Weights of a small transformer language model: normalized queries and keys.
Each number is 128 + 24 x the weight over the matrix's rms, rounded and kept within 0 to 255. Layers, rows and columns count from 0. Numbers have three digits each.

# layer 13 MLP up, 768x192, rms 0.178, rows 55-88, columns 96-191
128093094079102122153130111164131134136122154191101080134119105158126125119127161113127148112110101124088126144074116137149149137129140155163113106102102145119107116085129149076121078132149095092133128124124115058113164153111093118124144151102091147116107161099123133120150123141134109136
165159076152103123131130127120121145132164095121138094179093162173090094136126137140148152133152140115116123149109162128140158116132127165133140139099122164145083118146096159147120137135170120115128145124155144130118101126114109123158117177125092102119157162173167130090131132198056148058
119067131125103112129123135145115067131125130145116131118161114133130139114114120147139156109137105131138139081152153151133125088148138157192121070164110184119141137129143152139074149117128114136159126114119082134154113090147173126124188100156113130124128170164154152170106123162154132169
192141119135134172101154109101146136135134144152109182136124159161091100151107154089102127116135132141108152123157123126124114139119102131098101155114132150166148117107125124110089119098133123095095126126152141145117093119081142172177144102139127157170171110122135172137171078149116103099
165149109145143131161122141097100124115175115164131165101109063101133111127097154137160096159146164117118095146136161110151127080133137163128116100096130174131200111119141158127105159110123105149115133172112132137117095132117107128136181119098109134110143151153170111170121109137121153106
127115123093110132131129142148123109124117133113088109123154180123140103148142145122157134104096108167172151080115107122137176109129115104147134157135118125130133110128160151115155126135132136130133120124136133118106078128114128137135074146145104103121116105096153101111145117116119113140
114087143117098102100133138158143135118130137134102122149110130101145125131130144120120121130124144147118174071121138115123103115144089144133160091091161196134114131109121180116106127121110137095105116131116133152156133161125152126065099123129118144114126101141134127135117148115140109135
109112104163132143135132125137118181097114116146144141132103123143147134098138133085097175159129089125123176116089070124161143142148132085152141109083144153116143139125127148126160124146157110075133170126120125117093120135118137160146136106131137132176138121140089156110084156087106145150
115127136117143169098137133119128100143119142137117135110145135147116114098071122147110113100083122162124136164125154116092145119122147122136129154144141120163137104110120172128118088147075117125170201147112143119132165122119114171114137141169132118146106161124128072209116132141146148127
144176140125067111118106127148142194125127074170080152118134126142120125150111106099116177130099142167112105125122150135133104124148143120174129102100121140133147145110107115107055123110129196118127188075127146074099113148176163139113155127112097135106111105115125139163187125143123104132
128144112116123093096108130085155115163104135095095113130114137119126116125146117130088148128138152143147123119150104146132093139132148123110141140169123110098096112104133164139157132113088102108099179138156121141137067090149142143128117169134152135110129155145158133101134137140145128120
109122118118123131125148165113129134118108139106150129130126149130147159110112150099118141112112197144080111126137123130140122119170178143129133095112150117119121122172134106125147167138151126134090129153112159128153132140155138136132140111129145141117134131131104140130115119176112111117
174161117146127119117127130137098152126111120141120123103104155169118149111116124142100098111116144129159100124130146100137149145143101124141135126120131163160112128126080116134135123188092117138113144102065140172114155143116137126104102151144167066140090118117121121136125170107143099146
126133080098126119103177150121135097134142129149151152128133103162149167159114143126086118133118142153082115125101105095144147139116123113119110107144147143117134104121081135154143123160149151070115095102158123120109141106127107110114124116155115143128110112099113116092094140144113080132
151124106118133144090105132131088156121100150130094142164147141114103149138147135151131133175114103093127126148122092125113131143156133169120129112125127104142080114168103116125117103143111122136153158148145147131134126107133122109123109164092085165163117105159138134138176108159092131096
099132116084121106171181136101122170164117103117127123132135148142168103140162102142107120119136155135086127138147134134144144155115161099133144084150091143154170109122118192136162096133167104124120120148158123195118139116110144156109106119167158094069140122152129145131105105109139141115
174128055123115136105169106132080139132122163164111135103160128113155129110118137138156153118124138093107112139107156151130141096132122126110138126080132135126117166088139141121124152126169114149091135128124095137173114137067136163106135130146120089127156139150110120149155083148136164134
140139114143107117119154152157122170113143115157129111142102152130141093135149126100158118146083182201140157101107143125139154114147150111157157135120164119143120122105185112130113146125178153065151109135118092132111079126155147123137140066128143145126145124122155121143132121176120134132
135160159110135128104174147124092128134161120130121146103125122115117123126100129148197133147147103156141153054106140148075139139133124148145169087148121122112103119119153142125130125083162128134146137188147112158129146139125111128099115140139112127157139120136126133128133129095125101150
097105098129144099138140087151168152141133154163101137175153089132124125122107114121167125124140117157103118128111100149162132133102154096119127153125097141134089135103132164095112131164075141113132115117102135117119108122117143170116131114169154086156134140143134134131125142131098130106
118160149120104106109110141115127158130107127163148100151168107157155084122104124130105099139144099160134184115157117131107137103124189156102165160132126131133131088088138132148150164158106113157165155134084112129121110135092099112143104115116170091117161141102090119141116157133136141100
114114150126085162111142142127152121114108114109159113108143099117137158105116159135084177162137142111140119155099111097135104135109138123155131090106149133127164157191110161104125110141141082133159113160177097079117102145157113143105100148132117129145107113148149105138142163134112135125
115141095128110122091147088132088148144106106139134135114099103124115141140104131156158143140142126142148131140134127127165152144148163113143105163121122113111139150144128133134108106094194132133169151107130094081099146116088107138136155145145147126182171139131127166120128095125131143162
132092125093114101132168079118132085124134148132089145123146171147158113116140110122098175141103111116121098136071095094095153114139118121134114110108138159076116073146133160137128099098121149160182116160118114175100154134092169147105098148122119075102142097133123145128129131150136115147
110124148105123118139128148124141164136124145180103131123145062128115107150078150124136149127128119132142079144144116133140121128142113167127111170156136134175168091097121104120134103142137117130093118143117128135125119141171117182180124137156088112112112096112098158108105147099140130091
159110118118113104120132138141120083112159099106154155127117142084133137128134133111116117148132145141126159118141138149121126112135137115094121115129143129145145118141149130123088098123137107093102152149144101085174130099134136135076068164132163126126166116091086110130175156136122138136
136121117139098150157095154159114144110135123149099105126145116138121082128137117123108135150114117127099113108117126114140126140144121132129156140161112161099117131136147140131150113161100116132170109142119141148108119100111143151124131146128143061154129104117175152126152135126120131132
137118146137108093138144132133145126183104131125142107114158143111177145080118141123105099155143093135141125139153132124129139088152134108148143142121158121115155124137114109098117132143144122164165127129113119151140117154150123126117126150118089143090154148153142121093123120150117143071
153155139182127148112137142139092133142133159133124145118144140124118131177137099090138110125109095146155104136141129135114102190106158098143137135143114156138061135072132089135114126112151074113160165105115135152116136172163114152147162107115138110141121095120107107091144131180098159138
161167106112103151085113150130114138142133110100103158135162096174135132138146138072110163082140150132067137108114140137165119124120109085135144141145129135145126145126114124123141153149117143161146172104161124152126087152132120144081142118134159108138084161141146139111119175151063131158
131123138146118133156159172101160149107151111172096112167120108096106111122123138134128170121113150141129097136132161102124137141113146139142173132103115133088130155120101122099143132093100111125153201092181130120099163107125160130118114146135145145185091117107108153154144119145132121161
142162089119128120126137171130117130112104112096102135094135099109120150085157150073116070116087127145138139123133139121154144100138121187118173126147125149128162142137097151091122129146127145121086134093169113124166105128134139124074116123127184080133111122116133100135161157129113140118
145147146131142143076137150106142171136133097113135159138104080098137090087119117129071095154161103128181146125130154093110131165115082119142136085122151054140108144092156138130140097153144138127101116120147063136166099126111116103125120110136142124139157144075093169103077097077090162100
126129120127110148111162167090127144118100129091111160121156162102163154107142109110111171091153147163150131140107166100106142134142112124193149100107145126093101088088146133117122131140140102085125094158120141114153158153145125128105104162118058091104163143143105103147124125131110118122
# layer 13 MLP down (transposed), 768x192, rms 0.0677, rows 55-88, columns 96-191
098117093141117149151153093110159155137145158147150151125205164129149116101135126126145128137169136146139117108143136154124095121148121125103152085136138092108117167124115137148109126130161150154140101129135111115145118126148121118131128156123102125111116127152110121131138151150158131134
129113117126120138117121126126145092115145092143177120148108115108122169158125081139160172140122106135121112103142127133119129137144120169094146128123171130118130128164062102147124157146108158118127109142140092164089105151120063114137156105112123101110152122153113092080100105135084159093
119149142136128124144157106149145135121087134107126167152112065137162161124160121178154102158105117151127147157143140138132097111100163122097117134142074153163143128096154152124120106082137104118146135145112100165153110164159097068138131163131131152120140151142124112137143137138117106117
137106155125125212120125072135094126122107125128158073130160117147127151159144125117151106105150139128130111092113124130142165157157179094167050157159142078136127150105128143151144140064099139095114154102142135144150108130162135114123151119154135148170154120150151102111113118092101189130
150154123111151156117126141123130124127114104129121119129155162114152116111141113135128173126077093147112151134080154140131109165075165114145097101117122136189159090158094158099145132121142151115151163117140114149119158140174120116122148136146119082121123136085153121136139133094154113175
120124097113146103117086142117116103083118146110117138114127095118147116151158123150166106123149105120091125135123153119130117145142134145135129151138120144162165109116135125164155159133096151116141092156139103115140137112072111120138089104101114068078117112102153086121144126137114145088
127164160086123132113095115139134108132158111145111127113080155151142138140117135157097088091118129184164138133139141135132105122167128162135164123076136123126113099136085107106130151134105127120072128110171102139111102125145149138090118119187155148142107120102089119114155106164105086078
068150123112092104129125124105115166099124134099147085122145100139175158112088138115181124103156135098132140151120112154118108112147094156180118127065122133159092103143090125116134115151185125080074120184131107096110135143094098182167128093088154132099141150137095133103131158103096147100
091163124097095111061109113131155126127111110150112155107105138127069086172112128115097098096124136136112152135130097125096099122088150140126135143148138090131125112116080112118170113147129144129158139132140134122116108140114148179118106111141143106117094059117121104131104110115156141119
136140113118110115159132106143183156114112116116129125089110128128139169122131114106142067119089088119069093115141124139124077153175132093098128123188126113165116123143128120105115129122148097166110153112132158131109110120147093155114117140134133122150075128124124136080093156086144129119
203096135137125130132118123120093157112092153162152121143137134104103158119137124103125166119097124117112172064101097129120128143142078145142104150131197099125088147130134146144148135124154123144136130112100142146116134162141114119091114126126117128148136109140145106137114157115155074098
108174135158131142128135134108096171106117112132147129110161078132131114135098116135128126137118103156136153145134151073120070106148130163143102111095098182106130143131112143123117109140138123103150155148112129144128106113136089111150111181126114121122102139099106160113133166163151110098
130136133104077115101106110149097090142175097111129116112103091136068119145158105106122138141119134147160105111150154088097155155117139158140151123123093119128130097131148100112134153080119109133114119090123121106133142130142156129147129119086153108136123114112113089172122110146164132172
124128139151149129129151127133137092117100097109119104140122153135138139122132141179147166100126130111159156137134112149134143120152132115137108132135148136109142097110080141115115136102118087156153112105154141118109145172132122098106157091141123106160139121126161120109106126137105109147
158075104108113155094086098102144097140158145190121141118107106127132136163138128134149164141064139096152121170107142132140131128149133124132122108126185106130117140176116154159134134110119159138105124122129149110153142129129107144156128094128159133131158139133148127103114090111117110137
103153154151110129127132132152168121125129134130095146158108063162122111199127104185165122136119137149081147164119123141097115130202140116076108128149132145097181116118145125139138113093136150178118153110122128123112128161114118169102106145154118130152161126156101138133086118119127161148
168137101136122135138148131122146118100109107112125121123099151091202115125088125153139181116118134110107121170123126134126149112137111146136114129153134113122133132125115122135111149095167119153154148137156046134153131144147137136135132151119127128143128164158103107158120086151126145163
144144178163115132145101087141165153136143126123174113158105166117127129156126180165123120090166118139125134148130104106151125128086118156125109119133184138113142096076118178167118169171132153085144109105153174088109140114111106160124149139182164141138121165126125129138116155105131122125
106095126123138143118103108152152131148135164134097142122134149143118162129106069118185163103115127147115143131152112183115135107104120094147148092141081126137083107158138097116114147146110108089141137111115186120116141124115149113120140113105114142174152112105140125132120164144144164043
123138123165135158136160158085131129173143116154164107113095110203121148083096127119117104149150128196167120139086127098129130126160158107104108119110112127105122073137145098148157163115122078122138114123123133127109160129131132116109099104138135185123111152152182111099081137120101136112
144136147113116118141145143120150104108107063128134127126159100088161111134112191148134117147138180137162057103139148095154127103113148136107118122073115103122172134109123084142129139128130125121181146116111148130122139132098142111170141115103131081142138142134123107108147119143081136141
126106132187126119115131126158163094149120129156148090159144144109113132087125106183154109140111144137174120133144187125144123114143113122158103156131138127116139134105118158145173134144145100111118118138154130118121137075146139128133125130119126108105149169145150142142108128169102138127
150189114099116110122083136127107133097150119132108077111084116153145201160181138120118132151178146145146129125134139154133110145120150088125123142116129172139135156102131139133123128126132180110128152176121146100129115128113122086146150153154108153133142147150117145120141117180133122121
131166147148153129148155148141120086136141037132089116108071152183169157075126113103122133144120121130100110100112136129181137117103124142144081098137121190103150113119094117134190095105128116142122135128134119149168138137118087133128141124096130148123134124062113089109131114133150123090
123080120129124138135126148130134109126126133159149131143137108100125138090137116131134143140148106148117124145118175128089149122104092103102134128128147123136107186125131091117127129171115088145122115119132128112145183098114150099124134137130159086080110115148098107128100095174135132140
137151139128150098116137122150135198089110130148133121143153119108118138150107127125151132151138100164145121100108097121143120128146148148125143118120093169115132092118124119118185131115109114128147177140072150164176064141135143106142104115131136113118113102128141124142148095148124134156
148115123161114125153109125157125103095120125092098139088146111142137152151123152150130167129115145135122120128159183134103156114104160154157131106119142107100160156135132141131114154144146145139151124123107115087141116109147139121196137102110141124147160117162064123147099112116115115129
123162106056110133108146129174146164125111119111111115110124134105148140115116118121104136105106134109114145163099123140129127122167130146094074117119121109125132089089155121148138129179091123093128135179124114129141146111118127100099099080122131123122109115088142144152108183095139172125
107128104133129131116131135168076137119162137115159146158145142132116160111099153101132096189142146140187126112122072131120144067076121167062138123123115129105094145149197135171155167102143126073095129105097127166144182151103116111096106101174182123135133149126126104167129150119149119075
105139120127191094121140133137144106106128124162137153124130166140114121146132125170144113101148130148171203123133100114083110128099121157145114128148124150143139102155175162152124154151104126130164120183081128096119149130124118105146103043130144116098059145135198121129117106115101124085
111137132133138179125141130146102124133165123134126121125084144144124154167121099124151116155140156109126120109115106165160111163125139156127113129056119121127088124123118127136133144112143150130146150130134120081108168129097125127158126095136157119143089109152096137152139161138112133144
159179097125097194126093105112081170122134143126151084113112131119165108142115195134120078111116182149109146111127122110125126138124155124112126136145092142109153136129106150142145156128137159138118122106100112103137127154127162141146129146154128088094128130139123147105161124125088125167
150145119110106174105156095137118145142149145089117138124121097170133158113127100142090101135144119133122150131125104139158170159129147125130114117130133102130110106130136131086099120136086177126110115114117131162137124121111121171137104140138109143104091156125138108142107142157084115116
101117137075089113073129157170116182128099158105128149159200072126118120144157118132185114116138162154158163179133144158181107115114093096125120111117151114153127120132111146094138142105162134103131169162144133132105145127112174159143135103118132115111111107137131149103099149106121155155